{"d_model": 128, "n_kv_head": 4, "vocab_size": 1024, "bias": "none", "beta2": 0.99, "weight_decay": 0.057, "warmup_steps": 41, "train_tokens": 173600000}
Each number is 128 + 32 x the weight over its row's rms, rounded and kept within 0 to 255. Layers, rows and columns count from 0. The size above them is the row's rms in percent of the matrix's.

# layer 6 attention query, 256x128, rms 0.198, rows 0-26, columns 0-127
size [ 84  77  59  78  65  84  81 101  85  78  84  92  98  78  87  87  90 114 115  93 107 117  85 109  95 108 103]
[[141 181  97 132 208 112 119 109 105  88 149 108  81 136  76 173 171  84 130 158 116 140 146  85 137 164  75 149 157  88 140 105 152 112 113 143 146 155  60 123 130  84 150 118 128 179  89 154 140 201 136 113  68 104 134 102 195 153 128 106  99 113 123 126 129 193 129 179 132 162  79 177 192 138 157 128 168 176 193 178 133 166 136 167 116 154 111  91 123 161 190 114 140 141 173 125 124 147 156 103 172 109 116 150 140 141 170 152 130  79 150 137 131 137 104 171 165 109 143 116 178  81  89 100 125 111 132 134]
 [171  87  63 120 132  96 125 134 130 137 147  98 119 117  61 136 132  69 145 140 157  46 115 120  68 140 185 165  97  89 102 168 128 113 105 125 141  79 159 121 179  61 104 140 107 146 104 136 136 206 126 165  70 169 161 146 183  69 136 126 139 143 150  96 165 117 135 164 172 168  45 145 134 112 125 156 157 130 140 138 226 136 141  93 114 152 117 146 143 148 102 108 139 124 131 111  96 157 165 159 168 122 128  69 134 121 144  70 107 158 183 154 157 159 116 124 168 157 148 113 131 116  99 128 133 104 145 115]
 [137 129 130 113  93 101 129  98 153 112 130 125 144 157  87 139 121 107 149  81 134 115 140 160 127 144 130 124  93  79  60 137 181 113  95 107 146 135 146  81 147  55 105 168 133  89 118 131  72 191 125 180 136 189 136 131 156 106 113 140 156 128 147 121 161 115 151 193 142 108 208 144 178 179  84 122 155 157  83 146 207 123  73  95  72 155 104 101 161 137 143 109 149 199 168  95 131 134 203 132 109 156 157 125 132 160 121 102  59 147 128 113  69 116 118 132 128 143 101  86 154 121 156 158  98  98 114 175]
 [100  95 132 183 135 141 128  91 122 137 102 134 159 139 123 102 119 114 120 108 101 226  89 154  88 141  93 122 162  94  71 102 148 130 110 174 162 173 162 104 130 144  77 109  94  72 114 173  91 174 193 155  88 173  87 151 182  52 175 162 178 109 123 127 149 110 144 102  58 100 208 135 211 125  70  94 107 132  92 115 139 147  89 136 120 136 106 101 124  94  94 144 113 149 151 126 134 135 131 159 154 116 160 157 118 166 102 126 144  88 132 149  92  97 110 148 152  86 123 153 137 129 129 144 101  87 116 165]
 [130 100 138 150 175 117 117 110 111 145  73 158  85 126 109 116  81 130  73 110 130 164 113 112  93  75 109 190 151  60 127 131 142 124 125 148 173 151 142  92 160 154  95 134 113 134 103 124  71 172 214 111 118  87  80 172 135 109 120 143 142 162  97 154 151 115 148  70 122 152 153 149 137  68 116 116  85 136 131  77 188 182 105 115  58 124 100 108  96  92  84 177 139  98 139 170 100 174 125 127 172 107 172 146 120 139  83 115 111 106  66 150  93 166 171 151 114 106 153 156 151 200 106 146  90 114 149 137]
 [121 133 139  70 184 137  93 160 126  98 147 116  86  75 137 102  97 104  91 125 121 105 124 109 101  67 107  91 117 148  98  97 122 179 153  91 120 122 155 154 166 187 165 126  87 153  70 104 117 120 131 167  52  98  49 153 107 132 102 100 186 137 135  90  87 114 133 103 158  87 109 107 140 133 173 110 126 164 110  91  79  77 184 119  99 142 126 114 136  70 157 143 158 133  52 145 127 132 111  97 161  68 126  65 103 150 167 134 133  95 119 174 105  94 108 107 149  51 158 128  93 124 125 166 155 131 121 110]
 [155 123 123 132 201  87  75 123  80 159 115 117 136 156 126 157  62 126  58 161  91 133 171 138 107 120 161  92 183  56 129 146 121 171  65 150 135 167 102 112 182 168 113 105 154 144 120 175  77 115 127 150 137 114  42 134 131 158 127  80 149 182 202 135 119  65 107  86 141  91 109 130 150 136 147 162  97 136 141 109 108 152  94 105 119 131 127 100 114 100 106 104 146 128 156 103 110  98 123 168 142 107 147 133 128  70 126  68 156 148  93 128 118 156 164 186 148 105 134 110  98 139 104 118 160  47  97 109]
 [115 137 184 157 137 124 137 102 100 169 112  67  72 117  84 157  96 102  88 165 132 157 138 151  73 111 175 100 188 121 131 140 180 126 102 197 159 189 124 113 138 189  84  74 126 126  85 155 122 116  76 158  73 121 130 102 180  77 156 105 156 142 171 155 145  97  98  87 136  73 132 111 126 118 141 123 172  92 140  93 159 110 139  95 149 159 106 107 108 103 169 114 108 135  82 136 151 158 185 140 176  74 170  92 105 143 172 128 167 175  79 141 146 109  99 155 112 123  90 142 107 134  82 174 154 103 103 129]
 [123 143 140  88 124 130 107 166  93 114  96 166 112 182 135 135  89 129 154  97 201 150 103  81 106 145  94 124 156  90 153 134 112 176 139 107 128 105 124 120 164 145 135 101  95 101 125 145  93  57 182 118 129 113 128  62  45 197 115 142 146 116  98  73  99 181 158  86 154 151 101 132 163 120 155 189 124 119 154 144 106 141 122 200  75 113 175  97 119 138 148 172 163 144 122 123  66  94  84 103 156 158 106  73 176  99 120 110  65 136 148 122  98 116 179 101 153 152 133 190 123 172 109 112 147 112 133 114]
 [150 202  91 124 186 128 103 195 116 146 149 161 189 133  90 151 144 107 147 132 166  87 183 129 151  85 129 111  98 120 118 105  99 143 144 187 131 110 156 141 109 208 157 107 108 128 140 104 164 136 106 136 159 116 129  66 113 173 155  60 146 169 165 147 100 183  76  55 111 128  33 141  90  78 188 143 129 179 144 179  85 139 144 136 149 149 138 124 127 121 108 143 146 141 117 126 143  99  90  94 171 138  96  94 150  97 133 118 166 123 128 178 149 108 162 108 160  91 146 180 127 141 140 142 162 150 124 110]
 [154  77 120 185 168  87 168 198 153 177 109 121 108 132 133 167 142  75  67 195 136 128 172 118 100 142 169  92  90 111 172  84 116 109 130 131 153 179 158 157  99 129 138 108 154 145 120 141 140  98  79 143 125  94 125  87 218 106 167 143 176 119 165 169 142 154 163 128 150 111 102 151  89  82 124 129 147 132 155  51 179 134  63  83 153 129 137 147 159 118 112 135 122  89 149 132 123 128 172 119 144 108 155  76  90  79  73 106 170 147 113  79 142 145 138 149 108 152 127 129 128 148 125 120  46 133 111 117]
 [166  72 167 114  95 175  59 154 137  87  76 118  96 107 113 180 103 115 153 170 162 153 106 106 170 127 105 148 147  63 177 126 140 117 131 121 141 157 151 120 181 133 144 133 194  92 112 171 106  89 129 154 139  63  97 178 154 138 108 199 122 151  88 138 140 126 197  90 156 131 123  75 115 111 168 105 146 119 105 134 149 136 115 121 102 180 177 155 119 164 157 155 164 124  75 118  97 134 176 129 109 187 129 103  53 135  95 120 127 130 147 112 114 137 152  71  77 162 194 139 130  86  91 142 130 145 147 146]
 [ 97 106 180  77 113 156  80 125 128 190  76 150  93 103  99 168 176 137 131 122 135 132 109 160  71 109 155 124 143 115  75 136 143 140  57 152 109 130 136 102 183 138 145 104 148 176  57 188 181 136 143 168  93 139 153 188 116  98 185 144 145 102 162 185 141 146  98 133 133 115  89 115  86 165 111 111 146 136 164 163 206 128 131 134 109 129 119 149 120 173 164 140 134 138 112 144  85 139 154 109 137  57 160 127 166 188 145 170 123 113 141 183 102 119  97 102 119  96 144 129 109 105 134 187 204 152 129 153]
 [159  63 148 130  70 121 124 111  63 124 106 161 117 153  96 159 129  89 151 102 114 116  75 187 119 137 121 138 132 152 129 155 137 119 105 128 141 162 110 167 119 117  83 109 119 129 119 127 130 155 175 131  97 136 107 162  93 134 180 230 156 143 116 154 179 154 146 107 165  76 205 153  77 167  97 156 157 143 123  63 184  75 112 126 118  86 153  90 154 152 151 134 149 118 108 204 119 167 154 137 133 148 148 152 118 120 144 135  73 110 107  65 141 129 147  86  81 154 181 145 181 144 108 110 100 130 170 183]
 [147 100 129 127 116 155 116 167  90 123 153 224  95  69 142 177 133 145 127 127 157 139 132 158 159 135 112 108 169 104 160 160  61 128 117 147 163  98 173 168 176 199  79 149 122 145 151 129  48 130 144 184 107 142 157  93  93 143  68 179 115 133  80 154  96  96 117 170 213  76 136 140 129 127 133 120 139 141  47 147 111 139 190 128 140 120 103 125  88 103 142 148 149 138  84 131 118  89 178 133 103 119 115 184 150 145 129 135 164 127 127 163 112 139 138  79  81 108 118 172 167 118 108 179 121 131 144 118]
 [101 132 127 124 153 102 116 170  90  94 214 110 138 103 134 165 158 174 158  99 115 113 139 116 139 153 153  44 156  88 100 146 167 164 164 141 115  81 119 129 107 131 129  93 138 132 116  80  94  92 135 199  90 141 136 163 103  98 155 100 173 117 208 139 115 152 127 129 155  83 129 123 110 179 126 174 125  89 111 117  88 127 106 163 124 137 110 176 160 156  97  72 118 125  14 118 168 129 125 104 165 138 147 131 165 133 127 138  73 147 114 189  80 105 101  99 115 104 150  68 110 117  99  80 163 154 159 118]
 [118 164 120 119 135 100 106 132 130 113 168 137  94 104 137 145  64 139 100 153 108 159 125 116 175 152 158  56  83  94 157  66  87 112 205  34 185 107 116 129  94 147 148 109  67 132 155 117 111 102 126 139 133 137 117  76  65 169 134 138 100 151 158 164  63 158  91  74 185 147  99 221 127  86 144 178 165 175 100 123  94 112 156 131 143 163 105  85 141  98 104 140 144 129  59 121 156 109 118  88 102 128 133 130 142 100 123 148 131 101 132 165 133 115 140 134  75 129 153 140 143 152 112 135  86 160 145 119]
 [ 46 174  76 158  87 166 158 157 125 115 125  86  72  82 127 129 133 194 111 154  89 150 106 134 153 143 135 105 125 119 150 103 121 170 128 164 153 162  91 144  73 129 138 130 112 112  57 100 106  54 139  83 112 112 131 127 178  86 100 146 129 138 115  71  65 131 166 149 135 112  91 148 159 141 136 102 107  93 159 165  94 143 142 109 126 111 100  92 112  93 145 122 147 131 133 153 129  82 171 165 116  77  53  73 115 149  69 192 118 120 156 103 120 136  71 149 103  81  82 126 116 172 128  79 112  85 116 133]
 [166 124 154  93 100 147 191  72 129 104 129 124 141 132 142  63 166 196 152 104  66 127  96 149  60 144  92 153 148 134 138 123 112 103 148 122 106 113 105 106 156  83 102 144 145  88 149 107 121 121 200  76 161  89 170 108 178  99 151 111 145 142 111  63 125 128 174 134 150 182 174 152 149 135 132 101 156 105 128  68  96 135 160 158 129  83 105 118 119 111 136 139 142 185 189 116 109 121 150 120  79 147 129 133  95 122  43 115 169  98 160 128 195 139 119 156 178 124 151 177 146 112 126 138  72  75 146 165]
 [128 137 130 150  71 128 184 198 118 140 119  74  84 167 144 125 189  79 105  44 148 135 129  97  90  92 200 140 126 124 132  95 137 157 115 177 157 151 145  96 154 132  78 146 134 146 146 165 148 150 112 107 141 113 168 121 176 107  36 169 162 142 144 144 142 103 107 133 135 133 118 122 141 161 110  73  54 149 147 137 200  92  96 109 186  99 116 133  79  98 128  85 180  61 126 176 154 148 121 172 169 130 111 126  95  90 107 136 146 147 118 119 111 118 142 120 117  94 131 160 149 124 111 109 108  94  78  96]
 [171 162  78 162 127 127 132 191 128  99  82 131 165  84  69  99  84 163 128 146  81 146 166 106 145 114 124 151 136 113  42 122 167 123  89 209  67 141 133 153 127 157 157 119 169 121 111  69 104 108 181 130  90  88 144 134 162  63 141 119 120 182 140  86  66 118 143 154 152  68 117  46 120 172  97 111 106  78 189  87 135 169 102 125 130 146 165 121 141 126 127 154 140 130 154 179  84  93 147 132 171  87 125 130 102 155 116 161 127 115 172  84 116 130 127  89 154 122 153  98 125 117 125 121 135 147 146 129]
 [ 46 105 131  76  81  94 168 154 165 102  77 141 101 124 154 113  93  98 130 144 168 129 148  95  77 187 114  75 183 120 130 122 117 195 167 151 155  95 141 130  77 101 108 144 163  95 135 197  88 120 111 122 129 155 136 110 155  91 141  81 122  81  98 117 161 129 183 163 114 168 133 127 123  89 141 154 112 119 154 115 118 111 104 165 108  74 137 138 110 136 134 168 118 100 122 118  94 108 140 127 151 146  74  65 180 105 109 129 150 159 153 104 176 125  86 116 159 176 122 180 155 188 166 111 151  63  73  92]
 [139  85  75 124 142 128 135 171  97 117 171 128 163 176  72 166 113 147 113  66 169 105 117 139 142 137 107 172 136 153 165 147  88 142 113 143 123  82  80 119 101 119 116 162  25 101 162 138 139 131 144 128  71 135 151  88  95 154  69 163 124 170  98 143  97 159  96 131 188  89 157 174 107  96 105 169 159 163  52 147 129 168 135 177 163  75 113  87 107  73 152 140 177 138 179 185 146 143 112 105  92 168 114 137 145 141 110 144 123 123  96  74 126 150  96 123 100 124 157 165 138 178 110 141 127 152 104 107]
 [121  82 111 114 128 135 175 144 145 147  55  73 134 133  74 149 149 165 130 184  46  97 186 161 108 138 166 111 139 198 141 151 154 111 107 123 162 108 140 215  81 141 162 139 166 118 113 129 122  89 169 126 110  85 115 148 148 109 194 111 129 108  91 126  82 104  84 194  43 130 169 111 158  86 122 115 143 117 142  67  97 120 130 114 170 108 104 142  93 118  91  82  93 197 167  92 110 105 143 133  80  99 124 132 168 104 103 123 154 119 138 144 120 108 123 154 131 104 123 105 138 116 119 171  97 123 147 174]
 [ 93  21 145 162 145 137 177 154 127 101 197 123 165 114 118 129 108  85 174 155 123 157  67 134 166 170 107 223 116 176 135  96  93 107 110 125 175  93 122 144 132  78  68 116 136 150 119 156  95 127 101  97 105 106 144 138 124 185  55 114 124 145  54 126 146 130 146 141 151 147 113  96 113 149 131 147 135 174 106  67 179 133 156 106 132 149 120  98 113 136 157  96 119 143  97 160 130 140 121 120 190 182 130 121 125 144 131 128 162 149 120  77 166 117 113 199 142 190 121 159 162 129 144 154  97 138 127  90]
 [112  82 111 129  97 238  75 145 102 152 133 136 126 170 149  86 105 147 109 132  58 181 105 115 138 168 167 104 147  90 135 158 133 136 105  73 142 123 105 146 159 119  96 129 132 166 163 127  77 105 113  84 199 147 115 111 111 103 127  91 153 108 117 155 133 161 132  99 145 182 164  84 143 163  66 119 161 105 125  99 225  96 141 170  95 117  88  43 139 130 119 101 122 123 106 133 155 155 161 144 155 125 160  94 111  87 136 184 101 146 140 157 108 107 136  90 137 149 145  87  90  76  77 116 108 130 133  96]
 [103 126 118 129 121 156 123 117 114 159  77 101 146 159 180 145 181 134 119 158  59 108 109 181  54 181 107 100 114  95  88 148 147 121 155 163 131 167 133 172 128 117 108 123 135 114 127  70 138 112 144 110 137  46 134 103 218  89 170 120 164 154 174 110  96 180 138 142 148 138 152  87  89 154 137 194 162 116 155 129 169 138 112 146  80 108 155 105 162 178 150 128 134 157 120 102 106 132 162  98 188 134 170  39 120 158  93 139 128 175 111 162 163 100 146 147 100 136 173 127  93 101 140  93 151 166 148 105]]
# layer 6 attention key, 256x128, rms 0.179, rows 0-26, columns 0-127
size [ 99  91  84 100  80 101  68  80 108  80  71 100  80 106  95  90  73 108 117  95  79  96 105 100 108 111 108]
[[113 160 124 127  60 135  68  66 111 174  81 141 142 117 109 114  57 180 142 173 167 155 125 111  74 154 187 155 106 103  91 147 116 141 184 106 129 130 132 178 124 163 121 144 156 154  83 110 129  95 115 116 131 167 139 146 123 155 113 114 170 141 132 125 146 105 111  84 176  81 164 128  99 107  60 205 116 115 156 114  97  91 118 156 148 131 143 164 151  83 134 117 171  79  54 111 119 104  95  97 113 207 136 122 136  94 166  81 116 136 118 115 106 107 169 140  87  94 197 165 130 159 151 143 123 153  87 110]
 [102 101 100 161 117  92  74  77 120  97  84 121  84 104  70  79 123 147 154 134  68 134 145 152 117  94 179 154 170 147  82  79  55 102 128  77 116 130 105 151 100 122  45 105 137 170 114 177 118 122 120  70 155 143  95 113 153 100 168 130 175 128 101  69 144  61 122 124 168 181 126 125 162 112  95 162 137 126 185 137 112 130  54 131 132 135 108 129  98  97 114 134 131 145  72 147 149 116 111 152 156 153 126 126 137 102 145 150 113 117  78 137 157 183 157 124 152 127 138 102 158 177 146 146  91 126  68  61]
 [100  86 126 141 107 129 150 186 132 132 181 156 123 105 121  85 136 103 115 112  96 115 107 175 122 136 156 117 186 148 128 127  96 128 181 126 122 150 126 107 137 149 144 168 193 137  90 182  50 140 127  89 109 182 114 110 110 124 123  94 204 103  92 122 137 113 110 146 101 145 127 105 123 157 129 135 104 168 160 130 148 132  63 169 134 202 130 208 176  97  97 177 136  56  95 128 103 157  84 145 162  94  88 121 129  69 137 126 105 112  72 158 191  98 180 126 105  86 125 116 131 171 101  80  81 147 117 117]
 [138 123 145 128 119  99 186 202 104 148 228 185 133 145 148 102 142  65 124 118 161 103 108 169 125 114 112 127 168 138  98 165 150 191 146 132 145 111 137  93 127  95 147 160 189 121 151 159  93 123  95 130 130 134 149 116 169 151  87  58 107 138  46 105 137  76 128 136  98 124 142 104 117 161  86  96 124 152  90  94 111 135 132 173 133 192 144 157 164 106 104 148 138  85 133 127  87 124 165 101 170  76  68 113 123 121 124 123 136  90 117  98 157 103 180  77 111 129 158 109 174 165  92  73  98 153 174 110]
 [132  97 122 123 144 198 107 200 148 142 196 174 140 147 148 157 138 114  98 135 117  98 108 160  92 139 129 128 108 154 111  90 105  95  80  99 145 140 162 154 117  86 141 148 183 155 179 164 129 129  73  69 153 159 119 140 149 168 124 133 173 125 139 103 117 101 145 160 188  93 123 117 133 144 135 181 135 131  90 120  87 101  75 199 132 146  76 199 170  88 119  70 140  92 153  79  93 158 145 106 145  96  72 100 129  78 152 106 169 108 111  80 180  59 144 102 110 124  93 131 102 141 127 104 104 149 168 126]
 [132 148  97 134 180 119 159 142  91 118 125 139 103 150 167 170 182 110  92 134  57  88 106 123 167 120 132 115 129 133 150 115  74  83  82 140  69  99  91 112 111 129 141 132 100  99 140 143 143 160 123  95 138 170  72 129 126 148 173  62  82 101 125 178 101 134 123 162 154 152 135 151 114 111 134 171  87 163  81 123 100 152 107 123 203  93  95 123 112 151 131 138  61 110 120 127 142 114 116 123 131 134 177 168 114  92 139 109 154  90 142  70 136 191 166 163 130 127  78  91  87 157 189 143 201 147 100  39]
 [ 96 118 131 134 133 136 178 156 145 147 190  82 141  93 147 100 146 124 104 108  85 111  97 184 109 104  81 147 140 177 101 109 127 158 150 161 141 171 188  62 107 139 111 158 101 135 144 137 133 110  81 133 152  89 137 103 142 139 154  99  41 104 144 139 150 147 161 129 127 126 135 130 137 159 167 111 133 133  77 116 108 160 156 168 118 136 104 151 125 102 167 119 106 113 179  66 166 161 128 105 140 118 129 121 165 118 101 156 213  93 115 101 149  49 149 184 140 112 132 146  71  89 101  60  23 160 106 111]
 [157 104 158 115 155 114 168 186 168 143 189  82 143 162 199 142 151 126  68 112  78 115  82 116 170 104  64 135 182 160 101 155 155 147 142 152 138 125 118 123 124 152 159 147 112 150  94 119 121 162 152 130 134 107 119 117 178 106 117  59  96 112 173 178 121 193 130 136  99 146 179 165  85 148 149 147 175 127 101 137 113 106 139 149  89 134 101 150 128 166  76 114  98 120 117 103 153 105 134 157 137 162 104 161 180 118 124 139 195 110 115  43 192  85 148 126 100 117  90 113 146 107 111  49  94 114 166 106]
 [ 86 110 132 109 123 128  69  84  99  82 106 127 128 126 136 149 153 135 122 165 130 118 167 140 136 123 158 135  95 111 111 127  84  97  77 127 133 150  78 140 168 149 122 173 144 122 135 131  82 111  86 103 150 138 151 112 134 149 119 130 148 128  54  92 189  66 126  94 157 110  81  87 141  93  67 181 138 175 134 117 138 127  75 137 156 158 109 129 116 151 172 145 162 154 103 144 176 132 199 106 165  68 139  84 146 177  35 149  72 109 137 176 105  84 101 166 126  64 143 123  68 111 129 129 143 105  84 176]
 [139 135 173 102 126 127 129 150  84 104 138  83  87 153 111 123 170  92 128  93 111 103 113 174  78 112 103 135 132 181 104 145  80  94 101  78 135 125  36 129 105 117 160 103 111 186 177 144 176  92 106  94 119  96 109  70  78 176 116 103 140 155 114 128 122 128 191 126 208 103 138 123 128  80 149 137 150 150  79 139 114 130 137 115 209  93 106 103 119 121 178 109 121 123 133 123 200 102 143 201 115 117 123  70 117 148  98  86 132 103 118  86 151 182 154 138 137 107  91 125  57  97 117 136  91 122 147 105]
 [177 125 193 159 138 163 164 175 148 139 192 166 158 152  89 156 136 152  59 155 109 127 125 140 101 106  71 153 148 165 166 148 160 136 108 116 100 141 157 169  89  82 161 159 104 153 202 140 119 151  92  77 137  79 104 114 131 135 107  79 116 114 166 145 130 138 139 141  86 136 150 157 129 143 187 129 143  67 101 184  93 117 166 198 100 102 103 127 116 114 104  70  98 120 131 115 134 115 129 150 101 110 109 107 129  76 161 108 186 117 147  91 182  99 124 129 137 168  63  63  97 119 126  76  89 161 106 126]
 [123 153 125 166 143 155 102  94 198 118 137  90 171 159 111 136 134 141 140 203 145 160 114 138 111 150 160  99 123  95 149 112  98 142 137 174 154 136 117 196 172 110  72 136 157 108 116 113 113  70 108 101 135 149 226 144 113 157 130 165 208  89 166 140  87  62  96 107 139 137 130 133 129 123  74 149  83 154 183  93  98 117 103 111  85 116  87 164 156 139 120  71 149 156  97 148  67 121 164  83 129 116 157 134 149 111 147 131 191 124 114 124  87 129  79 173 106 114 127 146  87 181 149  89 113 112  88 150]
 [153 165 137 149 136 158 160 160 186  78 107  63 124 123 107 125 101  93 150  64 133 175 131  91 151 166 132 154 103 105 117 128 168 110 203 105 147 132  98 130  83  79 103 155 135 100 107  85 106 108 118 154  89 209 100 107 179 103 125 150 115 176 108  82 149 120 138 154 134  88 159 102 118 135 102 131  96 152 152 142  78 110 126  73 128 132 139  66 109 169 116 117 153 166  91 122 104 156 145 208 165 224  78 128 124 128 104 116 104 166 142 160 174 138 108  98  76 138  82 149 126 121 125 110 167 125 128  69]
 [123 130 138 125 173 109 124 125 138 109 105 113 185 150 102  78  64  91 122 138 131 117 158 127 128 150 120 110 144  76 140 117 177 135 134 123 133 107 188 147 145 156 145 142 192  88 132 137  39 191 131 210 108 164 123 104 132 157 118 117 123 128  69 179 152  83  88 164  60 132  76  57 106 149 135 143 110 108 210  88  79 125  99 143 102 133 134 133  76  58  96 126 131 116  97 169 117 119  82 159 144 105 140 136 160 117 129 100 140 121 205 176 108 101 121  68 116  96 152 112 113 150 129 110 129  93 130 137]
 [ 78 167  99 104 142 151  99 126 151  74 164  78  84 147 115 108 154  71 180 124 112 115 115 135 146 148  87  87  83 123 173 140 119  72  88 114 120 128  88 118 128 110 109 162  90 128 147 168 153 135 116 147  86 181 149 115 122 156 128 147 159  78  97 154 119 165 158  98 143 152  95 126 223 116  62 124 130 151 142 129 101 146 122  65 143  88 121  78 173  69 132 153 110 147 160 172  86 150 141 109  70  99 119 105 109 116 135 179 168 124 117 119 112  51 101 140 148  98 141  98  48 109 124 106  72 146 123  82]
 [134 152 118 159 145 182 167 124 138 135  70 111 114 147 114 159  95 150 142  97 133 155  81 122 126 237 106 117 130  92 107 103 154 126 146 172 158 120 126  53 138 113 127 133 132 137 112 119  61 133 187 139 124 184 115 104 146 111 113 121 145 145  98 176 136 114  73 131 166 117 171 115 122 116  69  65 153 170 184 119  81 117 113 112 161 137 165  93  94  92 102 160 109 218 133 132  67  92 150 141 147 153 177 135 131 154 183 156 137 109 114 125 151 111 156 137 187 133 120 161 181  84 176 160 178 159 116 146]
 [164  90 114 167 109 181 150 142 103  91  77 109 134 145 117  83 182 105 121 107 139  74 200 142 148 139 127  54 191 144  99 130  79 144  95 166  99 111 118 192 212 144 123  69 100 149 118 156 145 194  98 142 137 143 111  78 137 138 140  87 111 166 137 129 132  89 140  89 155 112 151 102 106 128 122 153 136 173 108  96 157 114  99 115 137 123 139 109  88 167 148 117 132 125  83 111 204  79 126 100 137 132 171  79 148 130 134 153 165  81 131 145 115 125 104 159 162  99  82  76 162 144 178 147 128 151  81 186]
 [106 154 139 140 180 153 139 130 114 103 147 198 111 129 120 140 172 178 178 149 198 100 146 132  62 122 164 180 137 131 111 109 116 105 102 113 123  95  91  72 161 100 149 135 104 117 106 110 129 131 127 116 175 175 193 145 112 129 151  84 124 135 165 127  96 128  93  63 129 118 149 169 144  74 102 137 180 153  50 160 188 142 153 133 123 169 100 153  84 129 144  96  85 112 114 103 182 100 166 153 168 118 153 176 144 109 127  62  89 138 126  72  83  93 138 159 111 141 116 108 120  48 158 165 145 109 154 146]
 [114 142  87 106 128 155 108  64 147 112 130 148 167 168 107 138 110 127 127 186 152  82  92 137 128  95 190 162 103 131  91 106 124 130 113  97 100 114 153 125 139 192  70  96 109  86 127 145 173 132  95  96 110 100 114 210 144 133 104 114 100  63 110 165 116  89 118 148 158 138 136 110 145 163 175 144 114 104 145 135 122 141 113 153  96 139 108 154 109 130  99 130 114 101 162 125 176  65 116 100 162 146  63 162 107 147  73 123  99 190 198  71  25 132  88  74 158 138 173 127 178 147 142 103 148 149 137 125]
 [115 124 158 115 175 121 117 144 149 174 175 118 130  95 130 193 187 107 122 141 175 151 120 185 143 101  78 211 103 120 174 146 140 134 116 127 164  80 126  97 110 148 173 153 141 175 167 123 146  86 118 138 134  56 146 127 141 137 138 171  72 152 136 101 129 108 113 119 131  76  70 120 130 120 131 194 107  83  69 160 141 141 128  74  86  89  85 143 196  94  93  70  73 150 126 105 127 128 145 180  75  99 147 157 119  91 120 137 172 144 134 119 168 110 159 105  89 188 109 118  90 113 129 115  84 119 108 117]
 [123 152 157 133 120 113 145  91 110 106 172 162 158 178 133 143  79 171 107 135 150  87 136 125 138 125 158 125 169  93 139  78 149 122 138 130 162 124 143  84 165 106 135 109 124  78 114 114  60 142 118 137 124 130 150 150 128 129  76 177 189  89  52 141 122 122 135 156 131 184 157 184 143 126  79  87 145 164 134 141 108 134 123 143 154 133 111 118  76 104 128 134  96 106  92 190  52 109 158 102 184 174 140 128 115 107 177  45 125  77  97 156 101  96 113  97 125 179 151 173 140  59 137 176 163 138 196 109]
 [160 183 129 161 110 202 101  85 120 137 135 147 116 120 145 171 137 182  79 160 137 185 118 129 137 122 133 180  68  91 148 125 114 109  75  79 143 141 119 155 121 123 144  99 102 144 147  98 124  87  81 101 141 130 150 180 154  48 153 128 153 140 120  86 148 104  89  78 104 119 121 107 139 140 129  92 132  34 159 139 191 134 161 156 109 146 119 153 102 132 124 140 182 171 128 220 162 185 161 139 143 119 141 116 112 136 126 181  33 137 148 119 104  77 135 126 153 131 144 135 147 129 178 142 135 157 168 120]
 [103 144 157  97 133 121  81 157 116 119 100 141  94  93 103 138  89 101 164 134 125  98 187 169 131 119  88 124 146  99 112 114  87 144 125  96 109 168 139 166 174 112 153 201 133  88 156 206 124 155 152 141 187  87 110  95  98 143 106 126 158 100  64 137 167 118 156 139 143 101  67  81 119 130 138 154 124 100 114 135 174 100 136 103 195 138 147 153  47 121 142 151  81 148 107 175 155 157 160 182 112  44 141 121 156 119 171 125 140 132 180 145  79 129 113  76 125  63  88 100 121  80  94  93 118 116 133 137]
 [168 112 146 104 118 156 151 142 190 114 154 162 131 155 120 101  70 116 149 161 128 163  70 103 113  92 171 139 139 152 161 100 124  66 111 117 114 191 154  88 124 147 127  69  67  91 133  82 152 190 129 124 111 132 125 161 150 125 168  94 110 107 118 117 108 184  83 160 161 152 163 157  76 109 150 114 165  93 143 191 144 175 140 133  93 173 166  84  91 120 152 145 138  68 196  88 154 103 110 112 142 171 102 129 154 168 140 133 110 181 135  83 159 103 142 125 118 139 140  93 139  68 119  74 169 166 166  88]
 [107 106 160 127 127  95 122 136 123 215 156 148 163  92 116 154 108 217 130 153  89 151 158 104 101 119 100  95 137 102 154 210 103 137 131  88 137 117 173 167 139 126 131 154 143 135 112 142 151 130 137  91 131  77  70 155 149 120 178 150 182  72 160 127  78 121 124 140  89 216 111 163 136 113 121 197 140  65 139  99 155  98 133 149 147 137 101 133 167  79 108 109  77 143 136 155 131 153 128 202  44 136 156 162 102 131 151 143 131 149  86 156  82 144 118  84 140 105 146 150 152 158 119 131  77 119 155 141]
 [120 117 188 152 147 132 149  95 145 172 184 170 130 104  99 127 101 200  93 110 189 171 132 151  99 172 135 152  98 121  82 130 149 107 131 138 147 108 130 102 130  76  81 131 178 106  41  97 153 129 138 142 105  95 113 135 174 133  98 172  91 125 140 137 154 160 127  49 128  79 120 142 143 123 106 171 116 173  95  89 122 153  81 136 179 179 146 116 216 154 119  83 101 122 171 136 126 122 158  70 104 163 126 160 151 120 123 121 138 170  93 131 174 123 130 106  99  87 189 164 122 143 198 125  93 116 108 127]
 [132 164 140 120 172  79 139 103 136  82 153 127 154 214 119  82  74 152  53 112 148 144 176  98 116 141 170 170 106  85  82 113 141 105 101 108 114 137 122  80 181 105  87  84 144 142 115  87  98 170 127  87 131  92  78 110 133  77 111 104 125 118  62  93 102  58 106 129  74 137 167 165 101 187 142  91 127 165 168 137  78 143  55 142  99 125 100 104  89 121  83 129 120 113 111 132 143  80 133 163 132 161 102  97 120 124 143 107 157 139 166  76 122 135  96  94 101 115 127 161 107 126 171 135  82 115 120 170]]